Each number is 500 + 40 x the weight over its row's rms, rounded and kept within 0 to 999. Layers, rows and columns count from 0. Numbers have three digits each. The size before them is the row's rms in percent of the matrix's.

# down: layer 2 MLP down (transposed), 512x96, rms 324, rows 173-194, columns 0-95
# gate: layer 2 MLP gate, 512x96, rms 0.656, rows 174-194, columns 0-95
# up: layer 2 MLP up, 512x96, rms 0.426, rows 174-194, columns 0-95
down173 098:466506462545513471465444498539431497550481531567468516495489444575504470462551486538558455481544445500521517536463399448492549446496478529543423489534516510478474524521458495541474517492496505476442503497483491574501431573511558484502496513489470571487502564490471505534513571410444572566
gate174 102:474502477478608527530420537490515581468513540513500470512512549505550479509511477476529552491399568516510535558434409519462493447550470461496444499454554429450482486432581496467527491487480449500478516477550528524471509497515519555514484459540540474505557479515454513484493534572526458436
up174 116:491526454513505469404578476470499507509542498487537462502407540437522552433519462518536568500474512517449467487482468544568494463478468433459568506489588518530473516500449516479490562520552469501454426433492545476524492542506493519510500552478493514519497460457579454531562520462591461516
down174 101:502546485483520412414431498555563482494599415505492523423476459550556477457543498537530459493502509536480493500505599503502481508529478545498527528477477469531445477520565437513479505460533493524548544512528482491477503545502537436467516457559554512461517498531531550421469463479542503415
gate175 091:478477487533437509504550450468436523472416497477459555458513552519507522422437497495480474496508494523509495545531478479517446551510466474545533577519446482465537530423449542530432516495516405486494537461544500562455517510506590539482486541554521526392491522534479540518498464454537570478
up175 090:555511455545413546464520525507478521524550509521430494453397489511476529453497462501435528498493479551433543531508523540513490569503560523548520548411467509506529471421385484439518495499498412548477440464481504527462457518503501458471479527551494560486544508480492490490531446449508527492
down175 104:564458455532452531524490473509517455431518455498559488499540530537461522541475555494541481487522531503444532532468437502481574582447480466502485535490450548451465569537553530572538541512505541535475426512473568497510518474472550545413502464458534423485507522569532422487523475477484522449
gate176 115:465481512443422516511499468500549543577510494466515533538523539585467517464443477516479512506514510463479597484497454491514482539518513512412419491487485485448449429491499535464490477481572487510418491480548467516543506553538503534445499475520397540433577534509483537499502587470474546478
up176 112:524438454441450505470489563500474541532462535422441532513511510543471501467496484474489453493518504555480520498547502510487529496491503510491486512527471459529498454485473536482498435514510489494519535480447495455575470569532525553469559577482614459570477502562521582558459539438515623490
down176 111:543474506451426524427482522503491552568464483487508511550524469502466494585563559508465457508479521480490504481454459523508495585503521529504533455591479512515511531525484577484492426477537539540596508538496492520556437462509520468408492538520526499530507509491510581593510450483479580506
gate177 100:533504518543407565537537531529439599493424539460520495552439525532505545453560473496550580562558489491507513539489446529471577522471496471474481465410480476525559503480481462508468532494450548567476508545477514468513413491493507544507460511485467519464506466475412523492516531532469508467
up177 107:579478526499460480502468518496448549458457448486479461456469489452567583460575379525550430531544547536493507566493414490498542506503510441500440536508458460511569540465486539458548515541515468501447493484494487450517510492491472517524578463514498508485506498550517510504449524497508573422
down177 104:529495522461506524460498447490551499505466543514494423499464508544494493477446537542553479457535452497462535541438482478507516510460558525496533545544489387477478475509503427538480474584495492581525463426512464474528410504452532482542481507559551545409440511514484504498408493518514538559
gate178 084:509524489475486405437453558492470484564522464490496497576585496515520384541494462472559534506601495495452531573502467485509538426537482482466465456525478511442523499495521498433565480501483511484467538573522533470524466536555459471472511475482535497500512446538511532496511575454535509568
up178 076:502488474383463516512517550590462510529477475458512480516471496458509513483458495504512493478541460544439554493592414542532555525519477477538491502499499544457558588567509486448489543541502506546475495569497547459472496526543463509477583560478478457506469509507551509495460456407445547488
down178 095:454511511470490523491532499531499486550547530578484481586536548520520410595497432472519518523476526493427520574493478457473514481498495502465552507548492467473505513500491493464453470517503452546461516545518513428497429500596452533460474619469548493439491466535519539501500494471414539532
gate179 089:506489593481429456530534495485460518477443398485477482541552483512548579493487427489496556501482526490469464520528507507400469516475563467526496493461533540553528515493505462458506526404428473526403439473538497517430472422531472536547476495554449491504515503500492548457490520511493507459
up179 074:565519431465511538462535534485490569471539492568475468465515385470509570462457445503457528522543519590549544547529451537501474456464500515449510522501516558571447471519489494493530544565469508563490506550533515499502558463445529448492532462471498564446485436498484466507462492468481574481
down179 090:443441489437534543473497448520453465536575537520540479437530534557530441491494454556475544539485458525470461574409473484459515557513578514486557469450525497507542518503462470442437546450502451529578530463488496505453433489508513543527461486446506511491437562517449535519501498542470516547
gate180 098:475504471404540468461441500549548553501390442427426560511508420526517544489469484474545529467526544486548483527519517508520488520539456522470473481499543521499589513493554593471538540474478516521464480492450454453465516434509496489479511542453480471444472571506460523432547470498487506538
up180 104:482553467499546481525463496550475405457509451472498493504485500475460544545504516567452470475438475460592512473496578470508548434501549524507512479516508543498500463487500520468449452504554497515516502510583430426583496486462521470528451506501560480518593558544478512537431504516600482484
down180 100:564495454510525558486471509553489448556626505513560459445438488505527464564467472457525503536423492447508479493478522472556488462523573519512532577480439518553503452549482450474474486509486452509508471427493478435549492527486556612483539497482497485540503513506490504583485502539540499472
gate181 093:498414522526431473481484561547488473529505504472538519475477463500454501495492503560507537448513473476439469501447494474522519596519431497494427522540471521450497480468504449453579519503569407522543545456496505511427570458461585562495534510539501517477577499522456565451498510517542467473
up181 099:433471555509528550573537433539523492563518521489499495494543588523512490493500514440465483509480527489502542488445501563472456461423562507479495539504508497567487464589503507490491478565491533542558495528538384448516470538476472542508434484493464531551506488416516479532594520527485499561
down181 106:482540532505493457504523488550526504520443424472481502582573531471458487480502492480521471468462541576492484559424499446547479406459545527538521467395490486544545466428550505435448443510440495510463524480534472489511526510442513459571427547478455528541478525551476492479521539487471523518
gate182 115:478559503411514509545492483512517485599415499464587498459576453502527513518498483510541481519520527479588496513445490514405475451489521465501501523484589502456532460540468539479562483476552467535465533454578487515501475551550502512472479495490441422519515560501454569453490538484457513500
up182 099:550483503411468515452473502474532495441435491463572558461493440451458439494413554553519493482497555469541472478481510553436493485481497484489523521528536460454535461545461568514495503502454518521503519445559515569554536612464561482489522543543505444534523448468473545457495514493468527551
down182 103:511486511492468524454511511511465493491526499504549535514475390488451480509476492436519460477507474513502468505458474483526523536480440481523537485546460462475570438476425607551472537500425448467510542482400488536468471588498533565464482586444506556479570450516490560486530469513470537504
gate183 098:532493549513480510463505512527515487467471497507509444477537460455443481428406414530517559494456504470488473470533438507479458469515503491406459536517424515628540455477447429458471560514554506569483490556518476494513447555549530510511522471460518475542453553482498489477553467527484461472
up183 097:511486463459549510446549533492524512501422462521479470444522514519567618512590616474462538484445511561480495472491436575497541483477499499524485469563541487499482508531481557522501446567440472516530510531488428489515451469501546508474476485445543474499540556514550523496441513475486552453
down183 097:499535526476415495489477449548461527498496536459502492428503525529528485473514439424501555456508507440514478523522440483490427524567537530488535483482474500428487470422571478473414502515552559453489517577536487480453558511472445461499479437473478495597505522452548518548461520443539531470
gate184 118:455437538506490509514527494408457476491486512484457474475539469506542490409431463486529474564436553546460530483441503494505492547445438539547484530460449417411451468458527586528455546476514477507480448518521477498428494547549487563508459468532524530471487562509473528491444472486528534458
up184 107:436426496573521576543508565535538493500485556539514567560431483511513448489496477539470495547453455508487516432468569450507538535442487517498520511475505414503526489443485464482551618500512488421552470518444541542565538509503513457463465514517507528496533446536550538523525537486512508467
down184 109:421497535497528447515560539466457467538527478425476440465486444547479494449503511373500591549475472498482538468503524470479511566495512518538586463437472418487525450555493535501488509494530485474465536546545520549494451523452492503453443479550488554556449518552462470493501458530476524477
gate185 105:431516520532501467511472470468498475525405563538550543449563582546499456426438513528532506495413538516490439485548488488463468512505506505529472530441433531486501426564467528490552444465510454553493451484626482511492474523527514473518428526516463547460495490513496503506524522450465532468
up185 105:469502517499424525549510509537484473537489457514478468510416490506463510426489481480512473501505434554469535548530445468488513635496508512497479467554404581483506528511427519495534556562547474521448500518510409461497462463410504471557535498523496500503487504529557468510467522516492551423
down185 105:542494456509492503576524540467550500583482491509511452491534461547454491460495548563564517600437471569473534531542453496479523535428469501477455523510504476490535549472548591521468455540546462535535475468537512471520502445623539480510488503479468497487479489559514453521562426510507493537
gate186 089:533500496447417480489468538466473577469410415529466536506517487494518553509531575482584470407537516467503526519506430486477534498577536493492533519479491510479536470471563532529568458538481453456431527537423494497538510428482571490469574505511469511495522486486521547560488510460529532483
up186 094:541440458507458475409516510483476578510516498504477525527559516504487496541480436590483477519492469552489430490551499593524470521570471470519510486534481482543501481495513498627446491525467545459521585555489430494516519558492483493431518485436510455504411504560503484481545488490550485506
down186 099:440527536505464421544460492490482450445493458571534553419516536450500531381490460496497490433553455434436512509428466515501470527579471474466509520492505465502447445455474494562561484579512515517510491436487507457510544507517546502514520527568518529470463530511473480519489478453562499557
gate187 085:456493527508560463540472458437483583466545543569445537439547485497536548503505509462457505523522511494486531468523554476489473435442428504538433497454558510458462488471503457550546417545459509522492518456470496500528509561486440540531488475477540472501474463490464502524434400556595496521
up187 094:543504606559471447511524456530499510505473496475454492459453567464533542466556538513492472568448532556474465487440489478426487415508481483482439465521526522478502535468516505536546547476491506454474498467517465490540480549574476509516409442562559452542510494506539471492457471600509432497
down187 095:495537495499460497511415520493452548483472473474575436504530517461403458516391419546473496441543514509514445458503505469531497517457496469461464442507486525455447497479443520483495487530495488474524515491416456475578481535517500541521473553499498504479420523523498549517454387432509530543
gate188 116:485471457466536529511439469524474530505531484541522437481519420513523457488517528448551490557466503501436517433426431490513494506536520473543443504608578493514453501543468469501576469454502510452528540543503553560478462477487589565521457535549476569507512454452447462469540518508512538500
up188 115:516509499542492568460456474460524467487521431460567435472519422513452456499513511507478489512503511566502485561498498523520482463477474480559474495493418543523451495533482451513469497540380481523561547446566517584436486481512612447549512497499515566491535524525510547451504470445497501539
down188 109:531473481498515490472463466516442472464501477531500453494492508527469460481529546486504452580422505420426514479481534510460496560566601429560483507545442517455493565435461440522501463400496564528507486568458576516507509454495510523536468476496493507538548458462482501435523455507501539538
gate189 111:444500445492476530512490566544533498473578537482551531467476486548454541456495420590514472484491485517547513457508512518513493511513517538477479626518421569532486524530476478452479524577483569520442550566500530555427488500490430465524472476553466517514493516410493459536513457523516504489
up189 098:493534537438542447431499471508498576488481494473480485483563486468542481492474555457526570470561599471430456491494439549514485495497463497480466487535578521516616501458487549505517479485449512470485517464528552503485524539543543602478527525513536508528463477592495581487545471554496497494
down189 105:443523515503501469474477472529431441488493420428512516490504488514499573508506438551562415479451525544513455413625506499523492472503521470513519522543572467568509556481529516475491459442510534544551537477526529534564518498529539575487492436494509563521486507484475455532541488435534480477
gate190 121:514548454472446453557513431563463557529458494471458463479513416512525507513545519463530538508552505530560516436408532403502503529514497482503469457514502543468494492518490450483458398456547479515518574453496533497561491511477496525473505529571534488521547585454478547467559547493535524539
up190 129:506504512496506507494558485476571469506547472550487509504554490508501513436481585515495481491513480484492469522522412482472468574507535588502461534525434465448523391423518577488503560458454506538446532553528424552466509494492488477552509453505424525496446504459511411491458464485461532471
down190 097:472515509541559568439435480549549481479506535474435529480417513518500490510470573563464489548480498490516481491553528530525524498506586498604543564558419530512492512557496489525527475446495496476442503486446516578480505439511457502460420457484539528520517485475574498490569552510533520467
gate191 090:523416559465515500552579480493504616527481448474457501440480475543519522462482442439518541464559545502492489410451587451488480467512446492473445547456510534473538482476454569456451496580484531486532494460465526457467543542450485481508525487493520524494490497495464482521551451530451519558
up191 082:542593471570548563491420432394487524515536489516505491443563507511506493529621523493459502468472482529503499515474501495482429512549489529572486502515515483506423515485511549571526414518463506463516507476511487471378478432467515500515482429471469540509463510480507487498500478466513478507
down191 093:566463472560479533536515497553514543502539488546601545508506487487592497494543433506468575564480566481506498481537498557443510505451438489484498540544545489468527569468556449467507498607448440547465550467498516461480477479476557486541495512503456518481560492494519551470482485477488485588
gate192 113:565475472482501562456444568464514478533438506539477451520577440458473469476416473544500532519436464586488491456500479465468536512502442483470595545526540447465522613521502523525534477491486452476461493503487464553474481528443523487473524531488502474554497499473539449578489436462541525484
up192 114:533480527456518470543493533483490429526433538468532550486498442529498522591458485480451462436433556539536469500492494518477522471503462444535547530539549434468535514571438532552459493511472463458519490513452456486434447515464555490561547444495521472490512510509525450532600458585539464486
down192 109:447503507493535488524472468521414453444546470479538493436471472479518509465501564509573557493533467397521478489531583538492468493497508561557437476498513556526459437500554534532564517482456574549492540496496499462521471510549506535528509465552483474386553530475482505465434505428479496488
gate193 100:476465505529530457534522446447465559530511508546413503483546553480485443477532425474471520564411481475503489489423530537489469448460533477498517562490480479602432498506455544493549453599430528499491513478518525482503546465490496548464499497524457551547532526483428480561532534539519539538
up193 094:470468536449460585498540579578547514431503464512452457542455458499464556491476544476485505454518528506526553522496479443543467532488477473455448473501529522489547589496591522429459521431428432497450496545454600507467510488434488476557511497534488455485488486493511455483512513523469503510
down193 102:519481492436507524489520453466405476562503568439517466489498464478478417451448466520515483536440510524509502469545480495438482473538494463498494491507553481437469457431489480577478570567591469466557493425473517452447505419537594507536537480564504519504486522474493471533471524503486506460
gate194 089:527504436496428476516445497490584480512488479573446478446472543544536499447411451474488470487513555504499499506507468514562499483497512577480603554469510542565550526486520499510474522497472521530539485534542516429525531540530532549554510469464469457449499463503449457533502435625521497474
up194 089:504520470429462520556502539521485532396532504527467521475513563460443462483463479511560533468443529540590498531535454529508481466435456443413530518514523507543510521618512518478552481500489466501528463524592571556445518510457507558564544540463505540506475499488489468509481533507469465478
down194 091:509545509566454423537485505513528481467489471535568491550543503506514511480477512504534535464515439499536576532472537492496479576418431557483464481507539487529497524442515459508493518471528478491466476499535456551455552549499518498448537501608547466466484486436498402438456438574493507423